{"norm": "layernorm", "tie_word_embeddings": true, "init": "normal", "lr_mult_qkv": 0.4, "max_seq_len": 256, "max_steps": 6434}
Each number is 50 + 15 x the weight over the matrix's rms, rounded and kept within 0 to 99. Layers, rows and columns count from 0.

# down: layer 7 MLP down (transposed), 1536x384, rms 0.0299, rows 1018-1044, columns 128-255
# up: layer 7 MLP up, 1536x384, rms 0.0342, rows 1019-1045, columns 128-255
down1018:17 53 41 44 59 43 34 41 27 52 44 51 04 33 66 49 41 36 56 58 45 67 26 38 51 63 42 32 73 53 40 29 40 39 59 55 38 53 37 25 25 45 35 31 44 59 74 53 38 84 45 49 56 44 73 33 41 42 43 09 71 19 41 65 06 47 79 76 25 51 51 49 53 51 36 26 67 54 60 77 54 64 68 30 48 60 67 69 52 72 88 34 32 54 76 46 45 49 27 41 31 18 68 21 50 60 46 60 41 34 49 75 80 77 63 64 43 48 60 79 57 58 36 52 08 77 26 58
up1019:49 53 52 34 58 38 42 40 60 30 49 95 43 48 49 44 72 66 57 96 24 38 27 69 27 36 51 24 44 45 23 42 38 55 58 51 75 27 75 38 67 44 25 41 46 56 36 39 46 69 11 57 63 38 61 43 74 61 72 46 62 53 41 46 27 50 31 72 24 66 41 53 52 48 80 75 48 41 39 08 62 38 38 18 77 60 27 50 75 43 38 31 44 63 69 29 24 92 82 41 79 25 45 82 43 53 51 60 35 52 48 47 45 60 51 35 36 63 51 34 24 70 61 45 38 44 74 34
down1019:70 67 42 58 37 70 52 69 64 58 64 56 56 46 44 28 48 63 42 28 65 52 32 43 35 30 35 43 65 34 41 20 50 29 39 46 41 66 58 60 36 52 34 43 19 64 75 36 47 43 49 79 59 44 35 41 57 81 29 00 54 48 49 54 42 73 45 55 40 80 84 54 35 76 15 29 57 46 45 44 65 32 49 61 53 56 43 60 53 40 50 63 44 57 42 54 93 49 33 63 44 64 48 33 20 57 76 63 41 57 45 36 49 42 68 20 48 45 37 30 73 34 55 36 41 43 76 32
up1020:68 50 49 54 56 61 37 68 35 36 60 44 59 61 55 48 62 45 46 57 67 51 50 41 40 27 39 18 50 86 43 78 22 29 53 29 36 55 42 46 26 44 51 63 16 22 67 53 50 36 65 16 97 22 66 68 65 34 72 53 49 54 58 51 49 42 45 68 53 59 49 61 48 54 78 52 69 60 35 77 62 06 59 43 45 47 50 56 53 55 46 85 40 51 62 71 75 56 50 41 45 31 58 65 72 52 38 59 66 54 49 71 49 49 49 45 29 75 77 60 31 65 28 53 32 38 36 40
down1020:32 57 56 49 58 48 41 47 48 43 54 62 45 44 66 41 55 74 64 44 53 48 50 62 75 42 37 52 49 49 61 44 45 43 53 62 44 58 60 24 45 66 41 52 54 66 38 60 52 32 43 61 50 66 59 47 61 52 40 50 43 49 71 46 53 28 20 61 56 60 51 61 32 61 44 77 48 49 47 37 46 99 43 56 46 38 62 52 46 55 56 42 53 67 66 68 44 62 49 46 62 41 56 18 46 47 54 43 67 35 58 44 36 35 54 56 55 67 73 53 48 40 49 48 64 73 43 25
up1021:46 55 67 64 47 53 56 38 50 52 61 69 51 42 47 51 75 56 62 40 61 43 46 54 56 61 35 52 59 47 41 71 32 46 33 50 32 37 60 50 59 41 24 56 38 35 36 36 33 47 37 53 53 50 61 44 36 85 64 51 21 54 47 56 53 30 30 47 32 43 66 63 49 25 82 63 67 56 45 50 44 40 41 40 48 29 80 42 59 57 49 50 48 55 28 32 61 40 53 27 45 36 66 82 70 54 43 83 62 46 62 44 48 60 19 73 68 44 58 47 63 72 51 41 23 54 37 99
down1021:34 56 55 41 59 49 44 43 48 41 40 30 60 60 66 43 42 70 62 51 54 54 40 48 46 52 66 38 41 51 48 57 51 52 42 41 51 40 56 68 53 42 31 59 68 36 48 63 72 21 51 59 62 47 50 66 41 61 51 37 63 50 59 57 46 64 35 64 45 39 55 57 37 38 51 48 67 30 45 37 49 49 62 69 54 48 44 64 61 35 53 43 60 44 47 56 58 47 43 76 57 42 67 31 51 53 40 52 57 35 56 72 26 43 46 52 34 71 53 60 46 39 48 55 42 53 52 52
up1022:45 73 57 60 64 58 59 39 68 62 64 58 30 52 64 46 46 41 73 50 57 76 27 86 36 44 43 57 41 42 79 75 50 54 47 50 63 47 61 57 50 39 44 49 58 49 43 44 36 51 44 46 71 48 53 37 41 45 42 54 40 41 26 51 52 58 41 53 53 62 40 42 46 46 47 63 41 60 50 59 35 35 28 83 70 36 46 38 57 38 64 31 61 77 58 44 54 46 54 52 39 56 58 56 56 63 60 31 71 35 63 48 78 28 44 34 42 57 77 36 48 46 47 36 56 68 15 51
down1022:48 56 40 76 55 46 58 51 48 51 48 23 35 45 40 55 51 44 61 58 32 48 39 70 55 62 69 74 60 47 46 61 49 34 50 48 55 67 48 69 47 36 59 55 46 58 32 57 67 35 57 65 39 65 70 48 46 31 48 36 50 44 65 51 47 61 60 47 46 52 54 32 49 60 36 29 56 52 30 27 49 60 47 42 57 53 41 28 17 58 67 46 48 58 40 32 54 49 48 46 32 45 51 37 15 56 54 62 44 48 53 36 59 32 26 46 43 71 48 57 33 73 52 48 50 33 37 30
up1023:67 53 64 49 81 59 35 50 61 27 62 53 24 42 34 49 51 71 55 83 69 36 50 27 69 53 40 53 48 39 55 49 77 54 54 59 30 41 47 33 54 71 50 64 53 80 54 33 35 35 42 53 49 60 67 60 41 58 58 61 32 71 37 40 39 38 36 65 43 47 42 58 50 46 54 35 42 40 49 20 55 36 30 71 39 70 79 52 55 86 51 47 81 81 29 49 52 65 53 41 61 46 35 65 61 29 51 54 28 48 43 41 54 66 49 50 58 74 58 52 57 45 01 41 43 61 54 73
down1023:35 75 48 42 44 20 59 27 51 51 53 53 50 60 64 37 56 63 39 49 61 45 37 62 54 63 69 42 48 73 30 55 72 53 91 66 40 52 35 46 53 54 42 36 39 27 42 60 31 38 51 65 59 46 41 68 83 81 25 46 51 52 44 41 44 70 45 54 62 65 61 42 52 81 64 33 51 86 45 56 61 51 58 54 73 36 40 53 46 41 51 45 46 50 45 51 35 77 47 79 41 46 44 20 70 44 34 39 79 51 53 68 81 33 30 36 21 46 43 84 54 38 66 38 46 14 65 61
up1024:46 38 51 65 59 66 51 48 54 56 48 61 39 50 58 57 68 64 55 34 33 51 52 84 18 50 43 63 60 58 51 67 48 58 45 57 51 39 59 46 55 33 44 34 49 61 64 65 26 50 39 42 56 73 56 46 65 75 49 45 33 68 53 26 54 37 68 79 35 75 43 73 48 59 41 68 44 30 51 58 40 39 27 57 43 37 48 47 54 65 35 47 57 57 30 38 47 43 49 30 43 51 50 66 51 49 46 36 27 55 41 45 59 45 33 55 57 54 46 46 64 51 40 61 42 72 53 35
down1024:74 57 57 59 34 55 37 54 56 72 77 46 61 60 55 51 53 63 46 57 70 44 51 25 30 63 46 35 49 64 77 46 50 61 43 40 76 40 51 49 32 45 57 53 28 36 41 46 45 45 53 66 56 62 69 55 45 40 41 48 42 59 53 59 24 55 64 46 54 45 54 39 57 62 52 60 40 34 41 41 27 48 66 76 56 66 37 65 41 40 77 30 49 47 59 51 48 30 67 41 29 42 62 25 62 46 48 58 60 31 31 45 39 51 79 62 28 62 29 45 40 41 22 53 56 55 56 47
up1025:36 53 52 50 58 59 73 32 57 50 61 63 39 48 36 43 50 51 46 58 51 55 49 40 39 59 33 41 40 50 28 56 73 44 39 40 58 58 56 38 34 51 57 63 45 26 69 60 50 64 79 39 53 61 74 69 81 30 74 52 50 57 41 55 46 39 50 41 29 49 49 71 58 58 46 53 55 58 14 38 38 27 61 58 43 50 31 31 59 55 40 70 57 48 36 31 42 40 39 41 67 48 66 63 40 54 49 37 65 42 53 30 43 13 42 58 34 69 41 45 48 48 59 64 71 35 65 59
down1025:64 38 37 53 29 49 53 49 59 34 41 46 51 58 48 61 54 77 59 49 29 55 62 48 40 31 60 44 58 44 51 64 50 24 70 35 65 50 36 47 46 37 56 49 31 67 46 54 62 50 49 63 46 29 19 58 52 69 48 65 56 34 63 29 43 52 45 78 65 16 38 39 18 59 59 41 52 66 60 68 20 44 21 51 58 48 66 43 46 68 51 45 63 40 50 63 45 74 54 66 41 37 25 56 55 51 70 85 36 63 46 42 57 61 68 36 57 52 48 64 48 53 54 24 51 50 44 61
up1026:46 55 35 46 57 44 40 36 85 40 51 55 28 33 46 59 70 47 16 60 61 39 51 47 37 19 57 35 31 56 38 49 30 34 52 49 38 57 71 57 80 46 46 49 40 73 68 68 60 24 50 40 49 73 61 50 32 69 40 51 36 55 52 61 42 56 31 53 55 55 69 67 53 32 58 44 30 62 68 44 62 61 58 64 44 71 62 45 62 65 49 72 86 56 57 68 60 35 55 55 51 43 52 39 42 62 01 55 43 23 39 29 66 30 51 63 22 72 60 77 49 50 65 77 50 63 72 53
down1026:44 64 67 27 63 47 39 64 19 46 55 47 24 65 73 43 45 34 44 44 38 63 47 56 52 52 70 76 89 57 60 43 55 64 76 44 60 74 35 43 67 30 49 24 17 44 42 24 43 48 59 44 33 70 61 82 78 50 54 55 75 36 49 39 41 41 18 49 67 28 59 48 37 37 25 47 61 37 77 32 53 26 57 56 65 62 63 26 42 43 24 38 63 61 14 28 58 40 38 32 72 39 66 21 26 46 30 46 58 48 50 32 42 62 44 34 35 38 55 13 64 66 61 47 72 26 54 31
up1027:36 47 60 68 45 38 61 44 68 59 49 53 54 53 45 66 68 53 70 38 47 62 54 37 56 33 50 55 42 41 65 52 58 36 75 53 39 54 63 61 52 38 74 37 48 50 40 53 56 38 41 64 59 63 35 36 57 34 46 52 60 40 60 44 44 45 41 57 64 46 63 42 57 35 64 64 28 48 50 52 68 37 49 54 65 72 60 50 59 49 47 59 34 48 32 38 50 47 34 55 55 40 42 54 41 34 42 60 14 57 62 34 52 46 65 67 30 61 48 50 59 59 50 44 41 56 58 53
down1027:52 53 35 24 75 71 64 44 45 46 55 45 35 30 34 38 58 52 52 59 40 54 58 61 47 57 47 47 38 60 17 49 65 42 38 36 64 57 49 34 43 46 27 73 48 42 72 44 40 59 32 43 45 59 65 51 49 50 48 42 31 59 50 64 57 59 54 45 53 50 14 56 33 78 41 57 58 68 49 28 39 67 54 25 56 40 57 32 49 34 44 62 65 41 92 41 65 53 47 65 49 64 61 44 47 91 65 61 82 43 65 61 42 39 37 57 41 31 52 58 37 50 47 62 53 57 34 38
up1028:46 59 39 47 55 56 51 43 51 77 60 49 20 58 33 31 43 81 55 35 19 43 46 54 22 57 61 50 38 41 64 68 46 52 55 45 43 59 30 67 82 63 30 39 95 71 30 29 28 56 38 59 64 57 48 46 40 44 61 49 30 43 66 53 69 42 30 54 82 12 50 50 62 37 33 39 33 50 70 74 43 46 49 61 62 29 68 20 48 51 18 34 64 53 80 51 76 56 43 69 73 62 65 53 43 53 75 36 17 36 27 23 80 66 52 71 66 51 57 95 51 49 27 39 21 71 33 41
down1028:51 51 56 49 40 54 22 42 17 32 56 52 72 64 75 48 41 53 49 56 33 71 37 40 39 57 48 86 60 58 53 60 56 53 53 49 72 27 64 44 84 45 50 26 27 73 54 44 36 58 32 53 20 00 75 44 77 64 49 67 50 41 71 58 49 43 25 34 50 79 25 34 37 32 64 48 76 27 39 33 69 41 67 52 58 73 48 44 46 51 81 35 32 60 56 35 29 52 44 56 51 74 45 43 35 71 60 18 48 50 45 42 21 22 56 63 60 44 28 25 23 42 31 44 42 50 38 54
up1029:48 45 28 49 61 55 40 52 54 36 69 34 65 52 70 42 56 71 21 56 29 44 53 45 75 51 62 40 58 69 69 34 33 53 59 49 38 42 23 18 54 40 68 60 40 69 43 39 33 75 51 32 76 49 47 58 32 67 71 80 45 26 34 66 61 18 58 56 47 58 37 82 34 58 82 55 66 13 36 40 75 44 50 41 75 43 52 38 53 60 09 63 37 35 54 25 67 39 55 58 56 52 54 39 43 49 60 32 56 65 64 63 56 67 37 46 62 44 48 73 32 57 41 79 40 81 51 50
down1029:32 34 43 74 48 34 84 31 49 59 68 63 56 52 57 45 81 57 53 68 39 40 45 51 53 45 60 29 51 50 73 54 31 66 82 71 71 33 58 57 52 59 34 36 47 50 50 78 32 71 45 62 76 62 29 48 52 56 55 70 45 40 46 78 55 70 57 59 38 57 71 46 42 58 39 37 70 13 14 29 53 54 13 63 21 52 47 05 53 47 43 43 48 61 35 39 22 61 48 37 47 47 54 33 62 49 52 12 34 31 04 36 38 47 81 84 47 74 42 59 44 50 72 69 69 54 32 36
up1030:07 77 47 33 42 29 25 50 72 56 35 63 51 54 52 48 69 29 45 59 37 66 64 50 44 43 37 12 52 22 45 55 64 69 35 38 34 44 73 61 71 50 33 66 71 55 52 65 32 45 38 22 61 80 40 88 67 59 44 61 61 43 54 27 61 51 37 28 51 39 47 19 41 31 82 58 32 17 50 84 70 47 66 55 42 53 33 54 55 36 40 35 74 79 41 48 65 31 34 23 66 50 52 61 54 51 52 42 42 65 40 52 53 64 76 27 47 56 65 47 30 66 65 56 39 31 60 47
down1030:44 66 67 65 44 55 77 56 49 59 57 38 52 18 66 74 56 51 46 50 31 31 24 59 49 31 39 36 42 47 69 43 38 63 34 48 78 45 18 38 26 60 59 52 17 46 30 52 49 33 66 62 63 56 53 63 36 63 71 53 45 41 77 43 39 54 50 35 71 65 53 52 46 26 51 51 39 69 40 25 54 40 53 41 64 38 43 32 39 46 32 52 56 53 39 47 37 58 62 42 50 28 50 61 59 44 46 52 15 53 77 54 31 59 62 55 58 73 47 61 79 40 57 45 49 47 41 39
up1031:47 60 77 61 59 64 66 56 21 26 54 46 63 50 78 25 42 47 26 45 70 54 59 40 42 47 44 50 32 34 41 34 46 40 53 67 64 36 25 40 78 56 57 18 69 50 27 54 73 46 57 66 44 75 56 79 71 62 77 36 47 66 43 37 48 52 44 47 52 19 49 54 63 61 57 76 52 60 47 60 62 55 80 43 70 47 31 84 62 49 50 75 34 60 67 26 53 35 49 46 42 51 42 61 54 78 38 74 70 60 24 33 44 41 44 53 49 42 61 64 18 78 74 59 44 55 48 70
down1031:46 39 44 43 42 38 53 34 65 53 41 30 51 42 56 62 41 48 77 48 68 45 65 56 61 61 56 45 61 74 63 51 62 33 62 13 42 32 27 63 65 40 73 46 66 54 33 18 85 55 48 57 48 39 36 57 75 48 48 25 56 53 42 61 51 64 45 64 52 37 54 38 52 42 67 85 24 66 66 50 37 37 55 66 34 45 47 54 24 37 46 61 77 31 52 35 53 20 54 60 37 50 60 47 65 68 52 40 65 66 66 41 58 36 50 51 43 48 45 53 36 48 49 55 51 71 65 41
up1032:62 54 51 40 51 73 58 36 72 51 50 56 53 31 61 38 54 48 38 50 57 44 41 63 22 21 57 41 59 39 39 54 50 38 38 75 34 82 30 37 48 48 67 78 57 67 44 37 70 57 60 20 52 58 51 31 44 24 61 69 49 48 58 30 47 44 34 75 46 49 62 28 54 32 54 78 24 71 64 66 49 31 73 20 48 40 72 31 50 51 50 76 41 58 49 59 42 44 61 15 69 19 79 25 64 75 55 35 32 56 75 52 58 37 55 71 19 63 78 48 40 58 33 48 37 67 85 82
down1032:53 48 40 39 73 69 43 54 52 44 71 44 57 43 31 59 30 59 45 64 69 61 70 38 49 31 58 51 74 45 40 71 18 37 76 53 74 35 47 32 28 73 62 32 62 47 26 39 38 63 49 73 68 57 67 25 53 41 48 49 73 47 53 57 37 51 43 87 29 31 87 42 54 58 45 31 49 47 54 27 33 33 59 72 66 71 53 55 56 61 71 52 77 65 48 53 55 52 46 66 49 55 00 32 62 51 50 55 48 65 54 47 47 64 63 44 62 84 38 50 48 56 54 49 48 53 75 42
up1033:53 53 64 30 57 26 53 35 34 23 77 58 47 46 62 58 62 54 47 30 19 50 33 48 66 57 33 60 58 54 63 72 49 53 46 49 53 34 26 43 30 47 64 16 95 50 61 70 40 51 46 69 71 40 76 54 52 63 50 59 43 35 69 73 59 69 24 41 69 39 63 60 33 28 47 49 22 44 47 38 42 20 47 43 77 40 47 59 45 63 52 47 56 63 55 65 69 44 43 46 65 58 59 43 45 62 67 60 57 57 73 65 79 45 66 69 34 41 63 65 57 54 33 45 53 78 49 70
down1033:55 63 36 58 47 26 48 64 65 72 68 41 82 43 58 51 29 35 64 65 64 48 48 51 51 57 29 55 54 63 49 43 80 41 60 36 68 55 33 62 54 37 59 68 49 78 54 37 49 61 66 32 52 35 46 42 19 58 34 56 43 42 54 36 59 42 54 80 47 66 39 36 35 49 53 60 50 65 58 33 34 45 51 59 39 57 47 74 36 51 44 61 59 27 65 58 52 39 78 31 53 49 47 41 58 41 42 45 46 70 58 43 66 06 40 64 59 58 43 71 24 33 51 09 47 51 60 42
up1034:45 47 13 27 47 64 29 23 36 75 53 28 51 69 67 78 70 61 50 56 59 66 26 54 29 45 48 50 41 46 51 58 21 58 34 69 50 38 33 30 71 49 26 66 53 65 40 78 41 36 75 50 37 46 36 66 75 51 31 83 55 74 57 68 43 22 24 59 48 49 49 22 52 75 33 42 66 32 30 31 64 50 11 44 49 43 67 65 44 63 32 48 66 83 24 66 21 44 26 51 40 64 40 49 55 59 34 63 38 49 32 52 65 61 59 50 38 44 31 26 47 45 62 45 53 56 73 64
down1034:55 62 91 37 53 23 41 85 40 51 77 44 54 58 00 25 55 53 79 38 55 56 68 37 92 48 69 57 73 41 31 56 66 52 43 67 23 33 34 69 24 51 54 34 74 56 56 46 34 83 53 52 39 48 65 66 27 55 51 62 80 51 59 54 12 62 50 39 47 27 12 56 81 39 55 08 37 35 37 54 53 65 48 57 27 43 90 39 50 42 52 55 80 40 29 51 31 45 29 66 39 54 66 70 49 64 45 35 34 51 53 62 40 51 27 72 24 20 69 44 77 55 40 46 26 56 69 70
up1035:34 68 55 31 49 41 41 79 34 46 41 59 41 22 43 65 62 35 33 36 36 73 50 72 34 10 51 52 69 42 29 42 50 48 56 66 46 79 45 23 93 45 34 61 41 71 44 39 47 40 58 41 49 71 28 46 56 11 31 37 51 51 49 74 54 54 76 39 32 46 05 61 43 64 72 87 52 56 24 73 59 41 24 39 27 48 25 57 86 69 56 47 50 35 45 72 45 60 78 49 47 49 40 24 81 40 40 57 31 40 35 40 77 54 55 74 66 80 46 68 69 44 35 42 25 59 45 13
down1035:62 31 18 32 84 35 61 69 46 58 66 69 47 17 66 43 67 41 66 38 56 31 59 41 67 71 09 73 73 20 36 53 59 53 30 75 36 37 57 51 74 63 65 45 79 49 42 39 54 60 24 50 65 26 38 57 47 64 46 48 32 23 71 55 32 51 51 64 50 35 37 55 32 39 67 62 72 39 64 45 57 50 37 56 57 65 39 43 57 49 74 55 40 41 47 12 93 42 49 74 39 63 71 77 33 32 35 29 50 50 40 55 52 37 48 67 56 37 54 23 53 83 41 46 42 23 47 68
up1036:36 60 66 51 75 62 83 38 58 38 56 67 35 59 59 50 83 55 31 43 29 43 35 53 17 49 34 49 47 25 67 66 23 24 67 44 69 76 23 49 65 72 41 58 42 43 76 39 48 57 32 51 76 33 68 55 44 71 47 41 58 35 63 73 49 45 53 66 43 55 93 74 39 52 83 34 53 60 52 30 59 51 40 22 78 66 41 44 62 67 22 55 37 48 33 42 36 60 50 90 47 41 40 22 45 61 43 41 81 49 13 54 55 37 41 68 32 34 68 50 26 65 62 47 52 43 56 70
down1036:47 74 60 59 21 87 40 53 44 52 75 45 75 70 37 39 26 40 55 20 30 21 60 44 61 63 67 40 61 56 39 37 29 72 46 34 35 33 47 39 38 15 73 26 44 22 44 30 48 53 61 37 59 59 40 74 64 45 31 51 81 38 63 68 53 62 46 40 59 65 65 79 43 39 39 49 90 58 64 50 22 37 75 57 36 63 73 52 42 19 46 35 61 48 42 39 40 50 60 62 55 47 45 36 59 32 36 36 47 49 49 53 84 50 49 22 82 43 48 56 48 40 20 50 41 52 39 45
up1037:30 82 46 42 32 49 46 43 34 39 59 43 54 36 43 76 58 46 28 85 43 56 37 68 53 36 28 52 49 42 37 49 58 44 60 71 63 29 23 54 66 62 60 83 59 35 32 33 66 37 44 25 49 55 50 59 00 32 66 68 30 46 50 74 41 11 54 47 70 68 38 36 35 63 53 70 56 63 67 59 54 40 29 56 51 33 50 59 33 59 63 48 65 61 58 50 32 59 73 26 69 47 42 29 61 57 68 41 39 41 60 36 31 68 44 44 39 43 33 44 43 43 19 55 54 55 30 60
down1037:49 66 55 60 68 56 64 33 56 42 76 61 22 78 33 49 45 26 57 34 30 50 38 55 60 60 82 35 73 42 23 54 17 38 73 67 14 31 41 63 55 79 31 50 59 64 43 66 63 71 36 64 61 38 45 29 48 52 73 36 34 52 53 59 50 47 60 31 64 52 34 37 42 51 45 49 99 78 22 53 75 53 55 66 17 49 59 80 25 59 79 40 52 61 45 30 50 57 64 31 44 60 45 52 45 41 33 52 48 58 46 41 75 69 59 69 30 60 43 28 64 34 38 55 47 50 59 57
up1038:32 48 29 53 53 48 50 23 85 43 36 41 71 73 48 51 32 63 54 40 31 15 54 75 40 55 54 25 77 54 56 56 69 27 37 58 46 70 51 41 52 49 09 37 44 58 21 68 60 58 47 92 58 51 54 34 30 29 62 46 60 26 23 31 27 56 49 48 71 14 65 42 37 39 54 63 54 03 28 58 80 51 30 72 53 52 58 25 26 74 76 46 76 68 54 37 30 53 70 63 50 67 80 29 74 52 57 37 20 39 54 72 12 45 48 63 42 18 47 57 44 98 64 65 30 35 39 81
down1038:35 67 13 35 35 63 72 58 67 42 38 65 24 52 31 59 48 29 52 50 48 33 69 44 65 41 45 40 39 66 82 56 63 71 19 33 78 41 79 31 49 38 69 00 35 50 63 26 32 48 18 56 45 68 30 51 53 18 38 74 34 40 62 63 45 39 61 75 68 22 55 38 27 57 33 78 42 21 34 57 40 65 53 70 49 78 59 22 90 55 56 45 45 51 42 59 40 26 50 78 56 60 47 53 51 70 45 30 26 23 69 41 39 20 59 71 48 35 50 19 50 86 69 53 44 47 39 67
up1039:78 61 75 38 62 43 58 51 57 38 64 48 37 14 47 35 55 85 57 62 57 82 44 53 30 49 26 49 64 60 48 47 45 55 50 62 59 27 40 68 65 29 61 32 47 56 45 55 48 46 36 57 58 49 41 34 37 54 39 52 49 65 29 77 56 45 31 30 37 29 42 72 48 52 48 66 56 40 50 70 87 36 38 48 41 49 41 68 32 63 39 66 35 33 54 40 66 56 68 46 48 48 67 18 63 73 43 38 42 62 36 50 53 46 05 49 85 22 55 71 76 53 19 49 38 66 53 39
down1039:56 23 24 33 42 38 27 48 68 53 55 55 76 45 49 45 49 44 59 50 21 61 54 62 09 38 62 64 49 54 56 64 48 55 46 56 40 43 46 38 63 52 73 51 31 47 43 44 49 48 68 52 55 70 69 58 68 64 62 63 23 73 66 76 65 44 48 54 53 56 32 66 39 40 53 46 52 59 35 37 81 40 46 62 38 50 59 28 29 52 53 64 63 32 65 50 42 48 37 52 49 77 14 52 58 36 39 37 31 68 77 49 44 70 57 45 38 55 35 46 63 69 62 58 42 56 67 60
up1040:39 47 68 39 27 59 29 43 66 56 53 40 62 28 44 49 59 60 51 55 15 40 35 47 27 41 50 58 49 59 73 53 55 60 28 45 52 31 40 49 52 42 63 56 45 50 63 51 51 40 42 53 63 61 37 68 29 73 43 51 55 15 40 69 49 46 25 53 73 51 68 47 61 34 46 55 29 42 46 54 62 50 38 57 49 41 63 48 48 42 60 58 56 64 41 44 39 61 37 42 41 55 52 40 63 78 43 58 49 22 61 28 65 25 64 52 49 35 59 69 42 78 74 78 51 54 69 68
down1040:66 57 54 55 51 35 47 46 42 65 41 47 48 67 77 51 59 65 58 48 46 66 69 35 77 69 54 46 07 37 23 58 48 39 46 27 54 55 64 32 51 47 69 58 29 38 65 64 36 26 49 51 37 44 66 55 49 69 56 47 26 37 39 49 58 37 54 59 28 53 73 35 56 54 70 62 54 53 49 52 31 50 41 69 24 61 23 34 49 41 45 61 56 30 54 39 55 63 39 67 45 61 39 46 79 47 55 38 60 53 45 57 66 39 42 41 64 65 32 36 34 51 54 50 52 36 48 45
up1041:59 56 53 40 56 49 44 49 60 70 45 40 52 55 42 47 33 58 49 64 63 48 11 45 56 33 60 51 57 35 41 52 35 75 56 59 42 59 44 46 62 30 51 57 43 83 44 45 39 50 64 35 47 28 43 51 38 66 86 78 54 20 23 54 46 64 49 63 13 78 40 82 46 47 33 60 40 47 51 63 60 15 43 61 45 55 56 38 30 67 58 53 76 54 23 44 50 38 46 62 55 72 49 47 59 53 45 36 51 61 47 80 44 67 43 18 57 40 45 57 25 67 47 58 28 40 68 94
down1041:99 28 60 44 75 31 60 60 60 73 65 57 69 34 39 65 26 49 50 74 43 60 72 42 43 57 61 39 70 69 37 55 58 53 92 39 59 44 66 28 49 52 50 59 48 81 62 32 39 48 49 62 36 58 59 35 65 46 47 61 33 50 52 50 37 84 55 67 35 47 73 42 44 51 30 65 40 46 66 37 51 65 18 34 67 44 45 57 27 68 49 73 40 27 65 84 28 50 40 57 59 54 38 28 19 53 74 61 60 49 36 63 26 34 59 55 65 47 53 20 46 51 41 11 37 35 67 52
up1042:41 52 70 71 56 52 46 34 23 16 45 47 49 55 78 69 46 51 55 76 71 23 42 49 45 48 58 46 64 46 49 37 56 40 50 53 48 55 61 50 54 44 50 74 66 46 58 62 51 62 55 53 32 46 63 60 64 59 48 54 59 29 39 43 60 41 49 54 74 33 64 49 34 56 70 32 50 56 54 65 35 53 35 66 58 58 34 32 49 31 65 41 59 57 66 60 66 38 31 38 62 50 18 64 41 61 57 49 37 49 30 56 74 34 39 68 47 51 39 41 48 43 56 41 62 53 61 61
down1042:33 51 31 51 64 71 81 48 51 29 35 42 48 39 74 44 62 55 13 47 71 61 79 31 38 43 65 37 54 54 51 40 49 47 71 49 48 65 46 52 53 34 53 35 57 67 15 25 46 41 65 42 45 32 44 49 53 59 49 46 52 56 70 46 77 46 52 67 58 51 75 48 57 45 53 29 74 43 60 51 64 43 64 62 30 56 77 52 61 58 24 68 66 56 57 48 45 47 76 43 41 40 62 35 47 33 57 64 37 69 59 44 47 52 52 69 39 55 78 36 35 69 37 42 93 50 55 69
up1043:45 57 52 42 32 39 15 60 56 49 62 66 52 73 29 35 69 46 67 37 57 52 63 53 66 38 55 50 46 32 51 37 27 61 45 68 12 56 38 37 40 38 47 59 61 48 37 50 57 69 60 46 53 54 44 54 64 41 51 52 50 56 47 54 38 42 70 46 65 35 43 59 47 59 37 44 49 62 41 28 41 52 47 68 55 52 47 42 49 65 33 66 34 59 43 43 48 74 70 23 34 36 53 50 60 82 43 52 41 38 54 38 54 47 79 56 42 30 52 41 43 51 42 44 33 58 66 50
down1043:54 48 56 47 50 40 66 34 69 46 67 49 52 50 46 48 62 36 42 32 39 47 38 49 60 58 66 67 42 54 28 61 74 49 53 45 71 39 50 60 51 35 34 33 39 41 37 41 17 71 64 33 52 37 37 50 44 48 62 35 52 65 51 53 42 62 57 33 42 53 53 41 48 36 36 48 40 45 51 18 46 70 30 33 26 62 34 36 43 36 65 37 70 21 59 53 54 46 61 63 62 52 53 71 55 46 49 48 36 52 47 76 67 53 33 46 51 44 52 52 43 63 17 43 33 46 45 57
up1044:40 48 47 33 46 79 43 49 44 33 45 35 44 43 58 76 63 42 22 44 59 47 55 45 63 55 37 40 80 35 69 57 38 72 34 46 30 67 29 64 55 28 67 64 41 38 71 21 63 45 59 42 43 70 56 41 54 48 50 56 28 70 55 54 41 28 80 45 64 43 43 69 52 41 43 22 43 44 70 50 44 25 24 76 44 25 60 48 54 48 32 59 39 54 49 56 35 62 47 52 37 64 31 36 68 44 57 44 70 70 55 63 54 56 31 17 49 67 38 80 31 46 76 57 46 46 79 52
down1044:32 63 54 52 53 51 88 69 19 70 72 38 79 52 42 36 54 60 61 65 41 46 51 52 67 44 47 64 56 44 57 95 69 39 17 47 22 43 46 55 14 35 41 64 37 54 59 30 29 62 44 57 33 35 43 66 40 61 32 45 54 56 39 16 49 54 76 79 31 37 86 42 71 66 96 42 59 40 16 35 52 67 72 67 52 66 38 31 32 24 58 51 30 54 45 52 30 28 68 35 35 47 18 40 60 54 30 84 39 39 46 20 56 57 42 52 61 36 40 44 13 40 68 57 50 62 08 64
up1045:83 67 54 67 43 48 38 53 58 62 71 39 36 51 46 57 61 49 50 22 47 38 55 50 41 39 58 55 59 41 49 54 59 49 59 49 24 66 60 59 61 64 57 46 52 69 60 42 23 61 45 51 62 64 13 47 42 19 50 64 61 50 49 44 60 48 53 69 55 54 25 56 31 34 61 51 46 50 48 46 51 51 44 43 67 48 74 41 46 62 34 48 83 57 70 48 55 70 37 41 45 36 42 54 59 36 44 53 72 49 45 33 58 39 59 57 37 60 51 54 34 62 36 59 54 50 32 43